{
  "num_hidden_layers": 15,
  "hidden_size": 192,
  "num_attention_heads": 3,
  "num_key_value_heads": 1,
  "head_dim": 64,
  "intermediate_size": 384,
  "vocab_size": 4271,
  "hidden_act": "swiglu",
  "norm": "rmsnorm",
  "norm_place": "pre",
  "norm_eps": 1e-05,
  "positions": "rope",
  "rope_theta": 149000.0,
  "rope_fraction": 1.0,
  "qk_norm": false,
  "attn_scale": 0.125,
  "bias": "none",
  "tie_word_embeddings": false,
  "parallel_block": false,
  "init": "normal",
  "init_std_qkv": 0.0478,
  "init_std_o": 0.0,
  "init_std_up": 0.0478,
  "init_std_down": 0.0,
  "optimizer": "adamw",
  "learning_rate": 0.00142,
  "lr_mult_o": 0.729,
  "beta1": 0.9,
  "beta2": 0.95,
  "lr_head": 0.0143,
  "max_grad_norm": 0.5,
  "warmup_steps": 213,
  "schedule": "wsd",
  "decay_fraction": 1.0,
  "decay_shape": "linear",
  "final_lr_fraction": 0.05,
  "batch_tokens": 16384,
  "max_seq_len": 1024,
  "doc_mask": true,
  "train_tokens": 111300000,
  "max_steps": 6794,
  "dataset": "wikipedia_en"
}
Each number is 500 + 50 x the weight over its row's rms, rounded and kept within 0 to 999. Layers, rows and columns count from 0. Numbers have three digits each. The size before them is the row's rms in percent of the matrix's.

# layer 7 attention query, 192x192, rms 0.0682, rows 17-50, columns 0-191
102:511595573489519447476436510484431448539535512495486429452459545433471517455403570460494447553536461509525460513479537497385405545610412493455584480506484463598556506433536519505393483590545425437586499485448579485493458526495529428521453512467462511513334487527448463434526512397469551489460522516611494472459472481498608496497561476538421462476506558448526431456470414430443524498496459528578519525546530552462480585471446500467510491454425532508588515460483557544387554463503509528543488450495502580530428502547464448459527597562463521566441493530462532521554558565511475494
102:515466495469589584400417443491520543452526585514567515499512469478458425489445560516472420616465510548480460475491477494526465458492476505518483509526515522488479500567504543529484488501527440553543561499481491516428486525520470481493511485489465486486406466482525532495588504455522453587413537522661399385463473493450459611499587474496482553401460555441506439500505512476528450561526556498643445612513585466414485571464485521423513516422481487505439538477526565474399555438471454534438490474496457515487466445559488416426473533586481513603497475499439474450482562547405395442
109:454450541479486503502555533520518437492515503551473577524535500564519521497525445504480597552461534525496551487500547521533525509511619477473518462517453560426467434562511462449508505541433611575468461536544534465503454505512497515528417471521494497562509601500496511539453527581614472539514383477448516598517534510535454506533383500473496526585598535558515595564513468467554565472461556427482458513405413539585415369490550566497533510466576492527418566504531482567434454562531551536561540565526567433449541401496463620416439443474562483540544525539471490440447424488540445500
109:478552485455515410404512591562445517523457542486468502517487430462477517492449535398464537558528517463529514642495560454547442487542392529490553598533487499568515516485493527546467469535546497447515567540460549459443482451494508485516452418535563493447386614539465512449360508402512548460494470495567472506477504598440540511515544435460417417513514555487531380548547501509520543485629568489601556484537510527466505545509487545411501462480501556493478560476532470490402530485550540538560583573484521498483539462509490567398481577530535532567433542521516537508556607580509499462
113:464475433566523626507585482503518491451448418520562523517495525451458442442471514509491446453483461509449479538523566569482427453550484492470516483446587404556473556561495513543446601475486568426474597444474429525461477477522531539381520548502482458492506453580544515464488428518450490481441424543609442451528578414440491526500612512518448466517458488613448426485465496538525454537596457569518484581448514453471530497527538515479483415576555485588585455483463487519588536523486438461535453494550533671462455559511504524496532484623456505475457510558504471487567580535468518504
108:440554446424590393416432488474454529459525552560482618552554527510478545570568534429521622620467471528519558519445458552583484491483518480465584412541542540499516415508522544556575539531514458564450536465524511561496527508543529535548443539498584496546400503480554373525484479462604576502531436468493493504473504526513485486541443510477557533497517436542504575525573520415514525543504496461532614455486442526493477524496489538427551471503515572479572571482492563501402464526498515550505517530544504546371503481489512544444405537507585526609527562555506582465540400544481463483
101:428417490487444553544555475436556544564416394536491535487479490508434463495525457503442489400481458485432552584634528548439482571565501482493513526432547516484509624477456515574548535486491556447489480499504455557485451488528571534478512602417554500402479508566588492504434508463401506481485484523641460429453489419466508424512446447566434457590530522520540446542521498510536451474539531508594484518471481422579470473427472423602541518536558516471565436481540497546558455562529551464545473471486529555477549416524567481572500580538508549425531558499548580490569480487499496566
098:474447518473553354471550465432464484503524471568500587494550486549468490545579423531558527483487448498548546523433511479425521571390568478533481463548482567431548507507501488473586627537502570500436520510614527565509480516491469472445419463486521453575457462448523453566384519486555549503556495507480547461581531513524482501509482502501582525533521589570542491481513544458451430418412483490490523505478469499518624483560540501519610517524462538510506547455512542620496451527593505478466541598447589368518517479501572563508417566451571511515545487547451506488436417486454568545
090:582503507510394540534507509497492490569570521463495433476470542402535432524483564505553548505508490512465432560530543520458491561537504484566535577371509520481467627497420664502494422473476446514518429427441443442536488442443441514534470555411515536516497493502582509441554537430511440528525551460500455580514498527439465504449539578550460459589406406403426502498540497558498478450485549474607453464494566470479517508487361465535503577503423410476512474468526469440487467478532408486567497523439485481580492513517464378484482504508494462426533536548579543535477530558558542513
106:511522457515506517596542476467531453548592495425464566493573588490542446431584464545470543521470520527400479472560441489539462540498554465558515466421477576374520509530547497580499546468488491622474461528446398486539525458578506589491515541421451426563475522538488478523558571503492465506463476490515482529405527562532458451493502548444482599539504439548515484556464569514478540562487555444543488520488553494551525465448408404609483469599457429494503493563556505537429386513520485526516439589546510510435458448515505454383415528482588507527404537443509634501482504505498485521
116:495446557457533543568561525497458560525493519497433559426479475606493499586466421570453475527505457472516500542441545474529459477428496509524474482562450480514458437598511403547486490541511523548423506504545472532580477549438553514549448513530568606609454602520559535480446443562592538539568410563499504512480601437590497538509430533452489520506579511505558515521481521450524470489493493522546608563535504444568483445493501578471446490413516499501438515432530533541516477477454539519439483452480586502582446570500435515507451609505497573602545526501485538479506439315435434490
103:531509509496509496568563456557532444511607562530427461494538518519499510559485481545419511458483490555489560513459492525524605476491525542511448494443637421535480420460474532433488547376492480584518430470448513496530559525559477510484440476514417488569568426523437461480613517524512498547624444386512544605538497476586403493487388553481440466421499448472512525441472551449581501549462499450488510411519447482532494574537506522540542504428457518548479481627445515483504543500545505593527493464461506512455488517535512447478460483524522500408539387528599435504476483558629492539
093:611535451452481590458452403435489560523432572583577441481451404486570543467436530466400468428515544528513485541467585473465569412480500478563427460519500441549504530554467397521426441481479505506475528526499492521459530542390544444557485451563491537487449390520492525460583493445450393504557537534579529477492496555503549458476549470494462415578478463529557571456501493607567523494495436520506480544508502422509534499439539507480495490533516422547456511508427477497513505469499611446516549563478543425523509556404488504485471511595464570364431425403501495532500531499514498585
132:495544507457490345450479469482452483432542415492434529542574462507459622551535465476556568497403476480469487509510560464486519525460557627500534520478425583409488532474581406480568460569428565546462463492505488564610518495479529475554501360513565535505542549503553440571510546534472505476547505494430532499485524525528454470585472504480558521441500513518573545535487534507426502397471397471429499475490399537497605479514529571456487545430528570477529530463526472548540455501533615536384570558615554450504484493450481550552474443498523547525544532479526516429477498545495548457
108:533587546510496566588563530532547425525478451520492488515441444407510507464491544587461515502532485477494453523522350557522488526480494427474465539407640404556478493456432545452407469443480534459633525486442584501490480481530507464447527549444489500423559506449440506483517461513457442479481497527472574572516440473499516530484520540496484492512445446469425439497527470543533567527550502471536510442557589435508503524528461566505426428520522482531577416558514428457505507505471436530617426411409501633500534549581503470408512476560465508414499468489580449550577522547582543470
108:453468504560509529495538512463502599445433447458530430510366535501515663484472493484506449526522559417553474447499478523560472503507509481526478482593444376535480445511440478480454501477533525565528627497540544456457435517504537501565505433558555543462511512476425561426553429511494441448396528580450506411581548476504527550476599413487499543502442426447440497541575498511576511519498419584476504649520539489440450463541484588455451480541598500453470491495430515448477451544464526462504475498538484481494479517496530499503573473517345494535593534449535538454518501460425473503
101:501419524544529560520556484524572535614537414510444448435428605482515539551434487475538525511408588603485512443491454556445453556454495408467484588477545436599485488468385565573524524508507476481559504517532624561530465519515568509453517519480493488470460407499484510492502503446548525462471519550497448499577589463493467498564571527483497449534497518511562429430511558487573508511474525456542453505517561622503507500440482509456596468504470486600461556465494490517519553553479437540507447517428493592490552508571591405463471476498510473422366376558484423530512575488535466511
100:524491456506440452536393513575480412503431455564454483601475521508463471550404536525565517459513500532553430514459538513480583444484511521546424405487519588456527465515502462568512403487501467525496506517461510431524524401479469463519485541405448474529546554520461470549403617522463474581586543422495485569435516421559507511452473528524424497452395413490472524486540448502510511468430401406460464428510454542534527455507498509501517491521577470491549598461512473551519493396495604535474438535512435536494405536448468529678482449515509433458560496468435481551503575438502493490
116:490594463592529431520408437489530378454516488540583516511491579436453519479538573546530501506467522439444410444535517468506620510544532481470526481485561507505572458492584594449524443500536493453477507537498482463525581383496390485453514532553382473450529505459433551476516544502505496449487532405531504552503453550529503481371481505489488511461442465599463572449508446492467545535461555437432481393501456412463535568445514466462473430552523431490551536489469495547467551463449471459543478517535449507400522537447439504472453456487588421488495494360413462542412478563466489457
098:503443404462522500575444469531527467601440539541457452553491475514478515509445454441467478469485473496515452510599491602457514479466451485420499528378507566460485565471561567494515518547548432503378472466412407508443502491563511464534509516473557471468569516621536436460501586494435490494527527479497577488359589538418522483488483521528416529503525392445518493489526557526466466459456469404476448436439437579603496452523526564539498519516528450569497522495539454550515491401568505599489496476479521488573446565356453466626514507470486512426555569497501465531475532458518510483
102:475453532555480574487492490557515542490500593559548448531452440529514604503439485499485429525547499498572472380395528562550480474482532399466499409608487441590464526528444452425453419424552496554524611513553522476475486592500520485549464345602474523466555496525438529500460462554546428520465512578468459449583485427515476497545478477456508472553530450465474465577539520513601502522512470584485525587526501540520456494489512529465505590503550511537457535467373498436471508542467507580465457505489545463530484528517534475544556577466319518516603477574505495511515455510506513474
101:557494428465513461562409449509396482545558380467528479492511409425462484406578535605447425518552584401524458557558539542470480515434495512492475534524468495546471518475492388585458587634467467527508529507477500541485450520565594571485525510634566539461474475533468479422580423466461491451391466598551490512493471426515593471512486435454582514506471515449552420476525588556408568520505461566519551556546539497515460477580440489501493517491469526569542448455415504508537521474454534510483492505496509506546465478406530504546453530541446469541516425491557510499481516519538490595
097:468474560448556580434498596410496616517547544492522488441449446550477516527601552510502564481514437419504543539444498403441477473527475556495451510575424517518565519547597530458512498550557576514475522478615523532516401504428534505610390490526519596568439574472537495510528435509557465510521420523525564486453498480463560558524506436537564422469553569504497539513427428456431460468457504470579577578421412509489403515450511435523537437434576550532487571482502553544451489513498497501447523499534562487564444491519434561544554545454511457570514526485403561498476503464441456461
104:473492552524515514512509548454415498570531416482462518449479455516486481479533531499519416400504471510409519496552480478483443525533498533484551519479533557495500590449496519527543514610531495405519487433596414504445470515492453534527454504424488470474358557576584501530485545468481575479465510510548544502502483502421607437578541435523586506548551566524655548520466509572471439459549512573579489497361474522484437474527474443587456487556437416490493447465538493481450497520481496369456670465499552520583555461497525539515495478459443462454424556539497513456460547522520577514
106:571511514492514424590460518445477478539560496525423434549439443505561499490485460473443504436543575404568393483465506615497526523403424518419511456530421480467435453386470435542548515575469519461487448555561456571455479515522543470437443429531510518539503526546471475483420543546475541426484536619495521484530595555582495454537436447417479516564552510487513424600482556475549526488490450581391522486525516597535493477497553498590513577406485469508516554489494558485544506501523543428436452513430582457537547512421539542498471526421382510547502487538429513564529449470532517466
104:506455539503542495418434467506442629560481549449582535453478543526525435491524581551528477424508517484500546535395474479448514531473495503478500495636432464471548498478517459468556545587503483525425514497510462546509463434462465589515352472519499537619453524462518493511542460437509550519509437575516442579567563519527535552517409407452467585456590477505532543516390518470509443502476506513542489443488508501612496517459511478532624504494504447484493568557533551588441442505552490486511504436389565509546565521547506537478449572362535446543457478505440496476484466381489539440
105:457503481428481505482417550454498557496583549455502602467529488495450497455575556482536473488446481547451587453498461414447519577511422562573562494631416579469562475567525457575472531506524445543401522506491522449540448513393512541551557583573509468432543503440530482497535535510536503607439505520473492464458500437502512416443547424558538604482516528514589478477532447443379467451493564470426544534504472405486490498487558481526555478542450448453514562459564532465474491481547560496487561547535563348433435524479532552530450511513578475534526550499544557416439451439503517556
095:501515452409440490536462515454598532490484400543426475503510433529446545444493380474529535530454420468426564474574505491504412556457496472452550505404465506431572559447521465537563482485501435430531445578504511473397519512522592465486615558363575518452432413490540472546523467448457456458529462502478457521612523497542464508500573514521437535593484510467521458592574478509535434421468544455458431588535561570417480409485496501448548522509488491476471471441499480572516404609537523485554474486540563561425542481467556515438486523542485537518493555497497553494499455528496508605
111:505514435548495507513470466499500412462453521551493505508541613394513496432533510458531517482496516490470462464490443455522597511494555478555543533477514512492592505435577506383460452476544455454438517437515551532547499421490493415509508523421554419475535492464528370535455495579460424473528510449431491457411509480498526515474459417465466526475489504473500594438469348531437489565447508486389579500588440507531487512494543578487519402615504435511550569476494548453467582450451498482523440511556440537541451535509568550596487453470552441457506488429380467589488470570546596484
102:457514537508523595565580547611566553555476472509480500470555533577452583539533422544462538497581616451438491470490496564441371583484482486500425525431495464513433511467408491495422440455523611437543598583535503576480424472589608525505457448457538511577472550497480474480523444480522614397514434576493501548590555488489415582526475528450463556478463498493517449528535580525586564544506498544506521535518542468499476491511476528460529509514510544575564438513506478537512448544461459581527486474476487567472460555526590433458526511441471586515496486554575519529590543447485469497
101:556508537524520545476527522508487552568570556515552512467573461475522549513481484506634476470486458473452524475545451445481436573559488498517507469454523564437445552353458505547568556579516539512532506448572542560469429466522376543461435543429416485474525474555546562501497538527505501461476500439523607537475543514462574514456533477502507482446528614586519506480424534412471458514499634504526383544430545471484523506431406485527590496552428425442487503484519523501463430512458463503553444527527537537531424576570490464446494525509541521573391591507430631481545563536548468501
092:484455533464517501519509514535461480444525479447512498517424491492494444495489556532495459421444529521521556635463589425418504413514530488538518474541433536431571592655538480467448469496546486483483484451488416486465542487386473477589435432513565556480516594475521441540528588486513501526520551464503504413439416465435545467469480474546571445495492501468579552512491464537526433452515451488471530559466469518487509456439529469441498511552580552480448469487464415462548502403557583456466674469533492434568573486451427464672452479506490542490501493483522489486443500386515533460
102:552475508446538549531497590538500532502575582560490538456477499472426477570404516477403516517475533495552461450410515481462591505497435426523483510543510439455543423543575470441437537475608446525508530475517610478519513502461476465560401520520532496483478443550423480477611537540506455595634558431551495380479553421503530522395469416576552441463484487459567511381487593540483460463516518465515448483506364554486544502479428494479478507426441502522449597469503589553481581451493532491482452460570534494463456487545486522382495471508568461491546476503456493508488527492474441513
094:463435496461572513507539552514509608560484500432497548578517441533439518443545472532479514506441525458519475520483423471551444468478489660549467548483397565461461502565507451488491515529577505532377624469559487489470482507613494494465446513484473508452534571540534518435489563561457526503467551530434531491524531517491494463512474338437573475526553488531572475571502473507432542549525570602509535509459510473483427402551610541555507504544514524528432454581477485471394473433539526508486537566544477420493490445479543555568525476349456527542467581453471535500408453509558535505